python train.py --d_model=384 --activation="gelu" --attn_scale=0.125 --init_std_qkv=0.0354 --init_std_down=0.00347 --warmup_steps=313 --seq_len=2048 --steps=6240
Each number is 50 + 12 x the weight over its row's rms, rounded and kept within 0 to 99. Layers, rows and columns count from 0. The size before them is the row's rms in percent of the matrix's.

# layer 3 attention query, 384x384, rms 0.0382, rows 351-369, columns 0-191
113:59 25 70 59 48 30 55 69 40 46 53 76 53 47 50 39 69 61 54 40 58 38 61 42 29 40 53 55 32 27 51 53 52 31 49 47 38 43 54 50 53 33 63 42 54 33 52 58 51 36 58 48 47 34 60 55 53 48 42 51 68 37 16 69 66 54 40 64 58 39 39 64 35 47 45 47 69 68 42 46 57 46 48 55 65 35 56 54 57 64 44 47 64 52 48 62 38 46 68 44 41 47 64 52 37 62 53 37 44 88 42 46 58 47 48 47 51 36 63 72 40 83 77 56 26 44 47 37 68 57 59 66 42 50 57 66 46 39 36 41 47 20 55 58 35 40 53 46 49 56 43 35 66 36 48 40 52 60 57 48 34 62 43 76 47 50 63 45 62 74 55 56 51 61 41 67 46 72 41 36 29 59 44 54 47 62 59 54 31 76 44 59
130:50 59 31 49 41 54 80 73 49 51 40 67 54 53 56 60 70 60 71 56 60 57 50 49 55 50 42 52 50 34 65 33 59 58 48 64 39 62 54 49 55 40 52 77 37 40 33 73 52 39 50 42 37 77 26 48 34 39 64 54 44 37 70 58 40 36 48 52 70 52 47 66 55 35 39 43 60 37 58 42 37 53 55 43 46 69 45 47 40 51 54 19 60 54 49 55 44 45 50 65 46 54 40 47 78 29 52 34 49 56 43 50 80 58 48 47 60 43 48 61 50 49 41 68 52 37 55 61 17 49 58 55 47 41 38 45 30 39 37 46 56 35 34 65 39 42 70 55 52 36 68 79 55 45 51 32 34 21 52 49 67 46 37 45 37 40 41 45 54 41 43 54 50 43 52 56 90 48 24 46 70 44 50 40 33 50 30 54 65 66 54 47
123:63 37 46 52 50 26 70 52 44 53 51 52 41 53 28 51 45 68 36 46 31 41 53 37 51 64 55 69 55 39 67 52 36 48 47 69 47 43 43 43 57 60 54 51 56 38 31 61 48 31 43 51 70 45 52 35 65 65 45 62 29 61 49 46 58 36 49 51 59 41 37 51 32 54 44 35 61 74 84 56 56 46 45 40 55 45 50 46 35 46 71 43 46 52 34 59 50 40 41 75 46 47 44 66 43 56 49 40 35 76 52 29 54 55 47 37 32 52 33 59 83 38 44 59 48 53 61 45 46 73 57 50 61 69 46 63 29 24 52 50 65 60 40 42 45 49 56 35 36 40 23 40 60 43 54 35 46 57 43 54 69 50 56 33 53 46 69 62 37 57 41 29 44 60 70 54 55 60 54 51 53 49 39 44 36 43 45 41 53 65 60 61
122:65 46 49 52 34 37 80 48 64 52 55 55 42 49 46 48 59 40 52 18 62 52 42 52 55 51 61 40 59 43 49 77 52 54 53 51 30 43 50 41 55 50 32 46 60 42 56 49 49 50 41 40 68 75 56 56 45 43 50 59 57 63 57 48 44 46 46 69 55 51 32 64 51 52 48 63 64 38 60 63 41 54 46 52 61 58 55 63 47 65 41 54 59 62 74 42 72 39 51 56 61 53 68 44 62 33 72 42 64 62 50 55 49 58 56 28 52 69 57 59 61 48 67 58 28 60 44 26 54 36 69 52 64 49 70 40 46 64 52 35 60 52 50 48 31 75 70 50 59 61 53 53 52 54 63 49 52 43 70 66 65 36 45 62 53 52 44 36 56 61 36 40 57 39 38 68 51 43 57 42 71 39 49 47 59 30 59 52 50 56 43 43
129:33 44 51 58 59 55 61 53 56 54 60 42 54 51 35 41 66 58 45 66 33 66 48 54 49 41 25 28 41 44 32 67 52 57 40 66 69 51 52 43 74 24 51 57 46 35 21 53 54 28 24 50 45 33 39 49 43 71 52 53 47 41 50 44 38 61 72 54 50 58 50 60 73 51 36 49 52 53 56 44 61 51 52 55 53 21 45 58 54 79 72 42 59 46 41 38 40 48 70 46 41 35 35 45 57 53 53 67 54 58 60 52 58 53 60 27 27 38 73 55 52 38 30 48 67 50 83 65 32 54 62 59 60 55 53 37 29 52 56 50 60 28 42 51 39 61 45 46 41 19 36 65 52 49 51 60 40 49 69 46 32 42 40 53 60 75 73 44 54 65 55 49 54 80 55 54 64 61 47 59 54 64 41 52 38 29 34 54 52 39 49 43
128:58 75 73 57 52 47 62 43 54 53 52 30 53 41 29 55 40 52 57 51 22 45 42 37 45 41 68 58 49 51 48 54 67 44 58 44 33 50 36 58 56 79 62 39 52 57 47 83 60 43 48 61 41 53 52 44 43 28 39 46 52 50 50 57 49 41 20 24 41 67 41 48 46 36 36 74 71 57 45 40 41 62 65 47 49 58 55 32 73 68 42 49 60 29 78 36 57 57 52 58 42 61 59 61 56 43 47 40 48 45 61 46 67 57 36 49 45 45 33 55 68 28 43 44 42 26 53 68 56 53 49 51 71 39 38 69 45 49 67 53 62 29 60 66 45 61 35 19 46 57 38 64 49 51 47 26 37 43 51 39 51 38 77 43 60 52 65 47 58 56 58 38 37 36 37 44 45 63 31 55 24 52 47 47 60 47 31 55 52 40 25 65
113:64 54 49 40 39 39 52 36 21 61 43 51 43 44 55 55 41 52 35 61 41 55 64 52 62 24 50 54 56 57 45 52 70 56 70 48 54 41 27 31 47 26 54 56 59 47 33 44 45 64 43 50 40 48 72 58 44 38 54 36 53 62 60 59 56 65 47 61 59 75 60 41 50 25 69 56 61 60 57 60 42 52 69 36 44 50 45 41 23 30 69 73 72 59 39 49 35 71 40 54 68 57 59 72 42 51 59 37 41 68 49 40 49 37 61 56 43 36 43 56 59 49 62 65 76 76 56 63 47 54 33 48 55 47 59 30 69 62 69 58 42 33 47 33 59 55 55 43 17 69 55 49 77 62 59 68 62 70 60 65 48 46 57 34 50 46 39 76 27 35 46 39 45 35 48 58 53 31 52 52 48 48 47 58 50 54 41 70 47 48 54 37
122:47 56 50 30 47 52 49 58 47 38 54 51 63 61 64 48 49 42 41 29 59 37 51 55 44 55 38 65 49 63 51 65 74 54 63 45 47 56 54 28 49 59 42 33 40 37 51 32 36 52 45 70 71 31 50 55 67 52 69 33 21 53 55 54 69 48 55 53 47 51 31 57 58 61 53 62 69 46 40 77 52 55 51 45 73 41 56 41 47 27 28 51 53 56 50 52 45 52 59 52 51 63 78 44 34 43 52 76 55 42 55 44 44 61 61 35 47 42 38 31 55 22 59 64 57 67 57 32 43 72 51 74 41 39 32 35 64 49 49 43 58 50 60 52 56 53 53 49 43 58 55 44 67 45 53 61 42 54 46 45 50 49 55 31 47 62 51 49 57 64 57 49 83 55 56 51 48 70 33 59 57 56 50 50 40 63 33 43 53 77 26 45
109:34 41 50 47 58 55 60 43 36 44 49 40 51 52 49 61 63 63 46 62 21 37 50 62 62 42 46 79 74 74 49 39 56 57 44 35 48 32 47 48 73 72 26 59 50 49 34 52 69 45 40 42 47 45 37 32 48 41 49 26 55 59 40 60 44 39 54 25 50 46 28 61 47 58 41 54 49 51 50 69 52 30 68 60 75 54 58 55 56 63 65 42 48 39 60 63 50 71 60 49 49 49 66 40 37 52 39 58 36 53 43 40 48 30 56 78 46 62 48 77 38 45 63 51 48 61 69 38 75 49 56 47 58 62 79 27 50 58 38 43 60 57 56 32 33 72 46 45 58 79 33 50 30 47 41 60 63 41 60 47 40 65 63 36 39 34 55 50 43 51 50 44 43 59 58 56 53 76 34 66 39 71 70 39 66 41 32 42 47 43 56 50
114:43 82 49 62 38 58 18 51 44 50 39 47 51 41 65 59 43 31 42 45 80 54 41 44 60 30 60 45 66 47 64 49 52 43 60 61 41 55 50 43 58 11 58 49 85 55 29 50 56 49 43 30 38 43 47 55 43 44 25 45 58 59 64 39 55 41 48 58 45 50 65 71 21 49 48 50 60 37 37 51 37 58 52 43 53 27 44 58 61 55 56 56 51 47 33 68 61 53 48 40 63 62 29 48 59 36 68 65 59 53 46 41 39 33 43 43 53 60 50 40 54 38 65 53 51 58 70 44 37 49 63 54 57 42 60 75 56 46 53 38 35 38 37 09 56 51 26 61 50 60 64 53 80 41 38 58 38 81 68 64 48 62 46 34 65 45 50 37 54 53 56 53 50 64 52 57 68 25 54 55 55 40 55 35 53 46 34 50 29 66 57 36
119:38 32 44 45 48 50 50 24 38 46 54 53 23 14 50 61 44 55 55 41 40 48 21 42 48 62 62 62 72 48 61 60 29 65 48 59 64 73 75 58 47 57 51 34 41 45 63 52 58 70 37 50 49 67 63 54 41 64 49 56 60 59 59 43 37 40 39 74 41 64 38 55 38 51 60 54 50 52 50 55 52 67 51 48 45 43 42 29 25 60 48 60 51 57 52 47 54 45 45 54 31 42 57 40 52 47 53 61 48 46 48 40 43 67 61 47 64 31 74 52 58 45 61 52 65 64 49 65 53 59 53 41 57 33 45 51 38 47 58 38 42 49 51 69 36 52 53 48 34 31 60 36 83 74 49 36 58 50 47 55 40 54 23 51 31 61 58 49 55 60 65 44 33 43 51 56 43 52 93 63 52 54 52 47 34 56 48 60 78 68 62 49
124:46 48 55 52 39 57 39 61 66 68 45 53 43 43 69 67 36 63 32 53 42 62 61 61 39 41 46 61 55 42 52 62 50 65 28 58 51 53 65 58 54 50 54 47 63 76 58 64 51 50 47 55 41 64 49 51 41 18 67 70 59 44 55 60 36 55 39 49 39 41 44 73 54 59 56 83 68 38 66 41 35 53 55 63 29 48 30 46 41 70 53 47 52 42 73 48 63 37 63 54 72 79 73 48 41 43 53 40 48 41 59 25 28 48 60 53 45 29 51 43 47 45 36 54 54 65 41 56 51 30 43 55 54 50 46 48 40 68 60 63 26 69 56 43 46 34 56 51 43 42 50 65 39 48 55 50 64 52 63 58 65 47 43 13 41 54 52 50 57 76 39 49 39 37 60 38 59 66 70 41 51 44 34 56 55 38 58 43 50 48 58 52
124:54 33 49 55 36 54 54 57 71 48 29 66 59 84 56 53 72 61 51 38 55 36 58 58 57 42 56 49 64 36 32 39 33 62 26 44 48 61 35 45 41 67 62 23 66 87 41 33 56 37 38 48 67 56 58 71 52 25 52 56 54 37 66 39 43 41 52 38 54 41 43 49 65 58 45 50 46 45 41 52 46 40 51 49 43 66 43 45 57 64 48 64 39 58 50 62 37 45 33 58 49 56 47 59 76 32 52 76 62 46 47 36 65 56 66 48 25 40 44 56 51 32 55 58 37 35 53 58 42 67 17 53 64 38 60 20 63 54 39 52 58 49 79 36 40 56 65 44 70 23 49 64 14 29 36 37 50 66 47 57 66 50 31 67 42 54 61 51 58 55 47 52 53 56 60 44 30 23 57 40 69 46 48 56 56 52 61 49 46 39 50 55
110:80 59 69 54 36 51 50 44 58 50 60 40 32 60 24 41 38 39 51 68 54 72 37 45 44 40 42 58 68 27 58 45 48 34 61 36 51 49 51 39 53 42 80 50 61 25 39 52 56 50 27 62 44 42 58 30 45 49 82 37 55 32 42 49 53 61 55 52 64 62 51 52 39 46 53 46 41 45 56 82 49 59 59 45 43 46 45 38 43 71 23 44 54 36 39 31 80 77 58 49 44 53 43 52 73 39 65 59 54 61 41 43 31 41 39 46 45 62 27 26 65 52 69 55 56 47 44 35 70 58 66 59 62 52 49 41 39 49 60 36 52 37 43 66 64 42 41 61 52 60 50 29 48 24 53 54 29 56 48 58 65 52 48 33 49 50 58 58 48 67 62 53 32 62 44 59 44 64 36 65 55 42 41 49 50 45 53 34 62 73 60 28
120:44 62 24 41 45 58 40 67 58 30 55 56 60 48 44 40 41 56 46 30 76 51 60 58 67 44 71 45 34 43 53 72 56 69 66 32 27 44 66 52 60 72 46 55 48 63 55 61 39 71 39 31 50 49 45 34 68 48 43 42 52 67 36 45 39 52 45 44 56 50 56 51 70 61 76 47 54 59 65 60 39 50 52 35 42 32 50 49 63 52 49 66 33 54 48 51 44 35 42 50 45 69 47 58 74 53 32 53 39 22 56 46 72 30 46 35 49 46 58 27 54 46 66 47 59 53 62 30 49 51 40 54 51 66 68 39 63 35 43 52 37 51 62 52 53 48 55 41 55 82 47 58 42 49 38 89 56 44 62 36 64 53 40 50 61 44 85 45 62 45 54 70 51 43 70 35 56 63 38 43 38 51 53 37 52 48 43 18 57 51 56 40
124:69 33 72 54 51 73 53 57 46 47 39 37 59 52 29 40 35 55 74 49 42 49 65 46 40 44 68 21 52 63 59 52 74 56 74 29 46 52 42 54 47 52 62 51 69 52 53 49 43 41 38 42 36 60 42 47 51 26 41 70 51 63 31 60 57 55 37 46 39 49 50 56 40 51 53 27 47 39 54 42 49 55 69 40 56 55 68 36 57 65 42 48 51 53 36 57 28 53 61 38 43 45 46 45 22 53 54 51 44 53 57 30 41 52 68 47 55 50 60 40 43 50 51 38 51 55 21 48 43 42 57 57 54 45 52 58 49 64 48 50 40 44 53 34 64 52 51 55 43 38 51 39 49 44 54 51 75 51 50 48 55 42 38 30 65 71 49 27 63 57 55 61 47 58 49 71 74 49 48 63 41 48 47 28 66 43 44 41 70 59 59 48
117:70 56 36 62 35 12 49 36 64 53 48 53 33 45 61 31 41 42 54 40 52 50 31 65 58 48 80 46 53 62 62 45 58 43 49 40 50 51 43 68 42 57 72 27 31 30 44 46 43 57 38 55 40 59 49 50 46 48 40 58 87 36 41 43 68 64 44 38 40 47 61 36 64 48 61 53 49 54 38 63 59 38 49 36 54 44 58 63 57 51 55 39 71 33 52 51 61 46 31 52 58 61 61 71 28 48 56 53 70 43 25 43 39 41 61 48 68 64 38 44 39 44 49 53 56 75 53 42 30 32 13 29 34 47 51 53 39 49 55 64 53 68 36 48 32 37 49 52 36 53 52 56 28 52 44 67 52 37 42 56 22 46 33 65 67 55 42 54 32 45 70 59 52 52 35 62 51 50 50 56 38 42 30 66 48 61 53 49 61 45 59 33
122:50 60 47 68 51 44 63 50 63 57 42 24 50 57 52 29 40 54 67 34 47 65 55 52 38 49 79 46 60 59 43 67 49 43 34 50 63 67 48 69 53 36 49 59 55 69 57 34 63 56 51 32 59 55 75 44 51 44 40 38 43 67 38 64 33 48 50 38 53 33 65 28 25 42 49 75 58 53 29 61 55 60 46 46 40 54 66 46 47 13 43 45 43 46 53 48 59 55 57 49 51 48 31 55 58 59 64 67 68 56 49 37 50 58 37 62 64 46 40 49 45 55 38 49 68 61 30 65 42 59 65 52 55 65 37 38 54 53 47 44 59 31 61 62 65 38 58 46 67 51 49 45 62 70 47 67 46 52 26 39 32 51 55 72 66 59 23 56 66 57 23 57 22 41 52 45 66 71 36 54 67 64 52 51 34 54 76 52 51 34 73 50
119:47 43 55 60 60 55 51 29 57 63 39 37 52 51 32 52 25 69 44 42 37 48 54 55 47 29 58 59 41 62 26 48 56 43 71 55 54 73 60 48 17 45 35 62 37 52 38 50 38 50 40 55 70 43 50 48 44 40 21 52 43 81 47 68 39 63 20 54 76 44 51 41 43 55 40 56 46 47 34 67 42 62 42 47 45 54 47 52 63 55 47 49 44 63 52 45 40 48 38 53 27 69 56 31 56 33 65 41 40 47 41 67 47 19 35 68 60 56 48 48 59 41 35 35 58 51 56 46 52 33 47 68 33 41 45 33 48 44 58 54 51 69 53 53 44 60 59 57 39 41 38 40 34 55 50 31 61 42 44 50 44 59 36 35 63 58 51 68 34 25 62 58 50 51 67 56 52 56 31 61 50 49 66 55 52 49 47 24 59 58 52 58
# layer 3 attention key, 384x384, rms 0.0372, rows 351-368, columns 0-191
117:28 41 59 45 31 67 57 36 30 48 32 47 53 55 36 45 60 69 45 47 62 56 50 57 44 40 65 55 45 43 41 79 32 31 47 52 32 42 60 55 51 62 53 39 44 76 39 34 58 45 35 45 39 78 49 20 77 53 25 46 61 62 35 51 61 39 39 36 53 35 18 78 45 52 36 49 56 67 50 58 39 48 68 57 43 48 64 79 69 44 42 65 59 37 41 62 39 37 83 56 45 49 50 59 34 67 56 58 31 53 49 51 64 33 54 36 46 51 49 74 53 62 73 56 43 48 42 49 65 42 55 60 63 58 53 55 56 42 47 40 32 59 48 53 50 53 42 59 66 35 30 48 38 60 49 55 58 53 39 35 34 57 45 62 58 56 46 51 55 62 51 57 48 59 39 67 58 74 44 40 50 61 56 31 42 43 41 38 38 49 46 55
120:41 61 46 60 49 70 67 56 54 34 32 54 53 62 66 56 45 57 27 46 47 54 60 65 65 56 51 37 50 27 52 52 60 54 48 66 26 38 76 58 67 56 54 62 34 62 37 67 51 46 18 58 63 53 54 30 26 44 56 40 43 53 61 45 42 43 49 57 54 41 50 54 26 37 57 62 52 17 43 31 45 65 46 62 51 67 47 71 58 49 41 01 39 51 51 50 43 59 47 65 55 46 40 42 57 50 53 38 41 35 49 46 58 62 51 77 57 61 62 61 57 50 30 49 60 51 71 47 55 55 29 41 68 59 62 53 44 62 19 66 57 44 25 53 33 49 45 55 14 37 38 66 55 44 55 47 40 40 62 50 59 40 41 49 40 51 57 54 38 34 62 64 50 45 52 48 67 64 52 33 52 53 47 47 47 44 54 51 50 72 38 50
119:61 24 70 40 22 54 57 65 51 64 60 55 41 55 53 75 56 43 45 56 41 50 46 45 38 72 63 79 56 43 70 69 52 60 39 43 34 36 61 46 54 66 33 49 43 59 51 40 41 46 32 45 73 43 53 66 51 39 57 60 51 54 44 42 67 53 60 36 47 58 49 36 65 48 36 52 42 60 46 45 33 48 46 48 42 50 35 25 63 44 57 25 39 44 39 54 58 45 45 75 51 61 55 50 42 56 37 71 51 40 34 32 35 52 47 46 49 68 32 52 56 30 40 54 41 49 59 48 58 56 55 48 47 34 52 52 44 55 35 55 82 77 43 64 32 43 30 52 55 36 45 57 69 47 32 43 44 66 64 25 48 31 38 52 53 51 47 45 57 65 43 18 66 55 22 56 28 60 67 53 44 56 51 53 55 54 42 62 47 72 37 43
122:54 30 36 51 41 48 48 46 36 52 66 58 59 62 65 54 52 37 48 35 44 64 52 56 54 49 32 49 82 36 41 56 54 28 60 65 39 40 65 54 47 48 51 53 60 56 66 23 35 69 41 41 51 74 58 61 47 64 68 39 48 63 44 30 46 52 63 52 55 41 38 60 32 71 41 62 57 35 40 49 41 35 49 42 60 67 39 60 50 52 47 76 68 55 35 48 72 70 50 49 54 37 51 33 47 41 67 35 59 54 58 51 33 55 49 22 58 62 57 44 56 52 52 58 42 58 40 22 48 41 70 45 48 55 74 56 39 68 47 48 50 52 57 48 49 55 55 61 40 64 43 29 63 48 69 51 55 70 67 52 63 45 55 39 49 49 60 34 72 52 67 43 64 44 60 58 33 46 45 51 44 53 38 37 64 44 61 69 31 53 44 55
125:39 44 32 75 37 44 51 72 83 43 37 61 51 50 65 44 44 51 43 46 47 47 48 65 51 42 29 50 49 55 79 52 42 49 48 48 60 31 36 31 41 54 52 54 47 56 41 29 43 51 24 56 51 44 58 66 51 34 61 62 55 22 54 35 47 65 57 51 45 40 37 67 60 38 66 28 59 44 37 53 36 57 42 58 54 57 59 37 30 43 60 44 40 13 44 48 63 25 76 54 56 46 35 63 46 62 69 67 37 51 47 39 52 51 47 57 55 37 57 56 27 56 24 53 55 52 68 51 58 61 30 52 42 64 60 47 47 41 36 59 47 62 72 32 61 57 66 68 41 52 67 67 51 54 42 53 65 55 40 49 45 47 32 50 60 52 54 58 51 65 42 30 69 43 69 47 42 41 48 36 44 51 39 63 66 38 53 45 81 28 57 65
121:48 84 30 54 38 59 54 66 57 46 60 69 56 42 55 55 55 44 30 66 45 72 29 46 47 50 44 41 46 46 73 53 60 30 50 55 41 46 52 28 73 56 57 50 58 52 58 47 47 38 52 31 59 61 41 67 53 42 62 33 65 35 49 54 47 61 31 18 58 62 29 50 50 34 49 59 64 57 75 62 33 66 55 58 55 41 31 55 63 65 55 56 44 45 59 25 80 74 60 56 38 34 41 59 59 50 19 33 45 51 43 64 49 66 31 53 46 41 46 50 37 59 27 38 47 52 52 71 47 61 58 63 56 41 49 54 49 53 68 39 51 48 26 63 64 54 30 34 40 35 54 44 50 55 41 44 33 42 47 26 34 28 51 47 52 52 41 44 64 57 59 48 49 30 40 43 42 55 46 52 61 38 70 28 59 40 36 65 74 56 25 28
114:61 41 33 40 29 41 56 46 52 76 56 42 51 44 50 55 54 42 68 63 59 49 57 55 60 41 55 50 66 51 47 52 63 60 59 42 53 32 42 49 36 64 47 26 34 46 74 54 66 45 46 78 54 44 71 71 58 42 65 45 21 24 58 42 34 46 40 66 53 39 31 51 46 59 53 59 53 58 58 59 46 43 40 32 53 62 41 41 75 17 62 54 80 53 52 49 45 53 56 60 74 59 49 33 58 50 62 34 39 55 38 55 61 69 66 44 45 39 34 57 63 58 65 44 69 56 56 65 42 57 55 67 41 46 49 54 51 55 66 41 58 60 54 53 49 47 55 61 44 48 37 61 56 79 79 45 45 27 57 54 38 46 61 43 56 66 39 59 48 39 49 64 47 27 51 52 48 43 61 34 54 34 43 47 42 37 52 48 46 55 39 64
119:60 58 49 52 55 44 34 31 73 60 45 57 43 62 62 46 45 41 38 32 43 41 50 43 72 42 35 72 55 46 45 51 63 55 54 44 63 45 55 48 69 57 51 62 52 72 56 32 41 50 50 66 55 35 58 31 56 36 39 50 46 43 51 66 43 54 34 41 39 49 53 52 56 55 58 74 50 53 50 53 68 70 24 44 49 53 47 42 65 40 41 46 47 36 55 53 73 54 52 34 38 67 60 42 54 51 26 58 46 45 63 42 72 50 32 48 53 46 40 42 47 26 40 55 48 42 90 25 63 58 61 72 41 45 46 47 56 29 56 49 63 46 59 82 49 52 66 49 44 64 38 37 48 51 53 58 57 45 54 58 43 61 66 47 57 37 44 57 41 48 47 27 39 55 21 45 49 55 27 40 48 47 52 39 51 47 48 44 48 49 55 35
107:60 51 30 43 44 52 58 53 50 40 56 53 38 38 63 51 75 41 58 50 75 46 43 68 35 51 58 67 70 74 60 56 65 63 25 54 47 56 56 31 48 41 51 47 35 52 58 44 62 53 63 48 62 58 38 55 63 57 28 39 67 67 68 66 43 66 45 35 61 34 15 66 82 32 52 37 38 62 73 34 37 44 55 68 47 49 48 69 42 50 51 59 69 50 64 59 46 68 54 34 43 72 53 43 72 46 46 67 54 30 45 47 59 68 52 43 54 52 63 39 46 49 54 51 42 45 82 58 65 49 53 56 35 41 43 47 45 39 29 62 51 56 37 38 35 50 25 44 71 47 53 29 46 39 38 41 52 56 45 55 41 50 56 48 61 42 50 59 58 56 65 54 45 53 58 64 51 57 52 36 69 67 74 48 63 39 38 57 61 64 48 69
115:61 73 52 38 28 58 21 47 41 61 43 45 44 46 68 60 58 55 52 42 58 45 55 53 64 35 69 51 63 36 53 44 33 56 43 48 49 56 52 56 54 31 32 56 44 54 52 51 42 49 26 23 41 40 58 44 46 46 49 61 64 55 46 64 53 38 46 61 44 48 46 64 36 40 43 62 54 45 33 39 49 65 46 40 59 51 69 35 60 59 67 52 65 57 45 63 66 57 53 60 54 50 53 38 36 56 60 47 60 64 26 70 48 43 36 49 54 57 66 68 42 54 72 37 36 43 87 38 36 58 43 60 54 54 49 54 55 59 60 62 48 49 68 19 52 40 46 30 52 45 81 49 61 52 38 38 39 61 45 43 49 67 39 48 68 46 46 67 41 38 60 30 52 60 22 68 44 58 66 36 51 41 47 53 21 51 53 59 58 55 73 54
120:31 50 73 51 74 42 54 50 74 47 35 49 60 65 46 54 51 73 72 53 60 45 55 45 64 55 44 68 63 51 57 48 40 30 55 63 44 58 47 65 37 49 40 50 54 57 45 55 56 57 22 59 40 34 64 65 51 37 54 40 58 45 39 40 18 50 43 57 31 66 58 39 21 57 53 59 38 49 61 65 33 51 26 31 33 39 35 59 53 42 57 49 35 48 52 48 47 41 63 67 63 44 58 75 51 55 20 46 38 44 35 58 62 36 42 44 50 40 55 47 31 43 47 61 55 64 65 39 55 52 35 44 60 51 68 60 42 81 62 47 65 47 43 66 38 45 42 38 33 74 67 49 54 46 48 56 26 50 45 50 43 32 37 58 36 43 62 54 70 45 53 59 66 51 57 54 60 45 69 46 41 52 50 64 58 55 56 51 59 43 32 56
119:48 37 60 50 55 55 54 51 53 56 45 47 44 47 53 59 47 61 36 42 50 58 50 47 39 62 39 34 37 67 61 55 42 61 49 57 42 88 56 48 41 52 40 67 41 33 46 56 32 49 44 38 60 57 35 57 47 54 65 42 46 46 40 62 37 33 32 65 47 50 50 64 47 58 44 59 60 62 61 57 45 38 54 52 36 35 62 75 65 65 63 59 60 56 66 76 48 52 75 73 51 62 48 68 31 50 52 55 29 48 59 56 45 53 39 16 31 45 51 47 34 50 43 61 66 63 38 43 49 42 46 24 65 56 54 52 47 61 57 80 60 72 37 41 35 25 37 45 32 49 54 66 59 47 58 44 51 50 38 48 70 36 55 38 48 59 48 72 60 52 53 40 36 44 47 49 54 51 41 43 40 65 63 46 73 54 50 54 59 56 35 59
121:59 35 25 49 27 40 82 59 60 42 52 54 31 59 46 43 60 39 34 55 25 45 58 57 55 42 51 45 44 35 35 34 60 86 61 40 50 79 39 53 43 52 38 44 45 49 36 66 43 62 48 58 32 55 54 65 36 57 61 47 57 39 50 66 71 34 50 43 64 35 43 47 59 42 48 54 61 56 41 58 56 46 51 41 48 49 62 50 72 67 30 87 40 57 24 58 41 33 48 42 35 57 66 50 38 24 43 48 85 59 79 48 54 49 68 54 37 67 57 55 59 34 55 59 27 56 69 58 73 47 26 42 54 53 63 30 39 38 54 39 60 60 63 50 32 62 49 50 58 39 75 50 52 59 45 63 38 62 55 55 68 60 35 53 51 53 73 33 46 61 54 39 48 41 37 40 36 13 59 56 69 56 46 52 84 61 55 43 40 45 57 62
107:49 50 57 51 28 46 36 25 51 58 53 48 34 70 48 35 53 30 34 55 32 37 54 50 41 49 36 46 40 27 51 61 48 45 52 32 59 51 59 39 66 67 43 51 56 55 56 38 54 63 21 50 75 52 49 52 57 49 74 38 34 45 42 60 65 30 58 48 56 52 64 33 41 47 57 38 62 33 41 43 32 52 53 51 58 41 41 60 51 45 30 85 44 67 60 47 51 58 59 34 45 36 32 50 56 63 42 68 56 74 40 72 64 63 49 61 51 51 32 55 24 51 49 54 38 62 51 40 56 67 42 52 52 40 57 47 37 62 58 29 58 52 45 44 52 73 30 65 67 59 64 43 46 52 67 43 37 42 64 61 51 55 40 47 40 64 63 34 52 57 57 60 42 45 39 57 63 49 73 56 76 37 49 60 34 42 59 39 55 53 67 41
118:69 57 37 44 70 54 38 61 40 31 43 40 46 52 40 53 53 37 72 59 57 39 57 43 59 36 46 63 63 56 53 43 56 65 58 33 47 47 63 69 61 43 54 56 48 50 47 77 49 64 47 36 54 63 27 53 55 78 66 45 48 47 30 66 73 66 56 36 48 77 61 65 52 62 18 35 73 72 59 57 54 71 66 42 51 52 75 53 32 50 61 27 49 63 42 38 59 51 51 61 37 81 39 44 53 35 63 32 53 64 57 47 60 52 59 32 37 33 48 40 57 35 80 48 51 59 75 44 52 57 37 56 48 56 57 56 53 36 43 42 26 64 55 40 48 36 56 58 63 48 47 55 46 39 42 64 41 62 42 48 40 42 27 30 53 24 58 57 56 56 29 55 50 34 58 73 64 47 52 29 29 47 47 51 36 52 42 44 66 34 56 30
119:54 20 62 43 70 59 48 59 46 55 62 55 51 59 61 37 52 43 78 31 37 62 78 44 47 47 41 45 56 63 41 40 56 29 39 46 56 66 45 26 69 60 59 56 51 61 61 69 47 52 44 24 21 60 58 70 47 42 54 55 49 40 51 75 39 61 61 60 56 54 45 54 51 66 34 37 42 26 63 36 19 74 62 33 41 62 37 43 68 50 62 50 46 46 33 40 29 34 64 42 39 59 37 14 34 51 44 47 52 42 36 40 38 43 48 42 63 29 71 47 55 42 63 40 51 48 58 44 55 31 56 70 75 48 63 42 53 56 60 64 33 39 40 55 31 28 49 58 26 52 49 30 63 56 57 50 82 48 55 48 46 68 29 39 69 60 46 39 66 49 50 52 53 61 36 50 47 72 40 56 61 47 61 43 42 53 61 36 69 46 50 61
116:46 78 40 55 32 61 77 35 59 41 40 33 33 59 60 48 50 30 51 37 49 51 41 41 40 63 39 37 53 47 54 34 60 55 41 53 52 39 48 55 79 39 65 31 43 30 42 45 45 58 51 53 43 37 47 50 61 58 61 42 55 36 31 46 54 44 54 44 42 35 47 35 47 72 46 28 50 55 35 44 51 17 72 32 68 57 74 78 61 46 60 31 64 60 44 53 51 32 42 39 32 59 58 31 28 57 40 33 76 43 30 81 42 43 79 36 47 54 66 46 49 30 23 60 69 71 52 67 39 53 59 63 43 72 45 44 39 50 67 57 49 63 25 39 62 39 41 55 32 46 70 42 39 50 59 48 55 49 36 42 42 63 43 69 40 44 57 57 66 40 54 38 67 69 60 70 33 56 43 51 68 53 44 53 36 60 62 45 45 38 52 46
120:58 57 54 56 57 60 67 45 49 62 45 24 64 39 38 29 55 51 67 49 63 62 47 55 45 44 87 78 44 44 43 63 66 62 69 62 66 51 47 49 55 46 35 31 64 51 35 45 61 49 44 13 53 57 70 42 45 38 32 56 66 66 54 52 45 50 51 68 53 55 44 54 46 44 43 61 68 63 44 46 59 49 48 74 36 36 45 30 44 45 68 18 45 46 56 37 44 63 40 42 50 48 63 55 31 41 48 37 34 42 39 50 44 52 60 40 60 65 67 57 42 52 39 60 52 50 31 54 54 51 62 50 55 38 29 51 37 51 50 36 44 34 61 66 44 57 71 37 47 60 37 62 59 67 36 54 54 47 43 66 45 34 31 55 41 64 70 59 32 47 65 27 41 59 56 47 55 49 61 54 49 57 37 36 56 40 37 49 59 32 48 58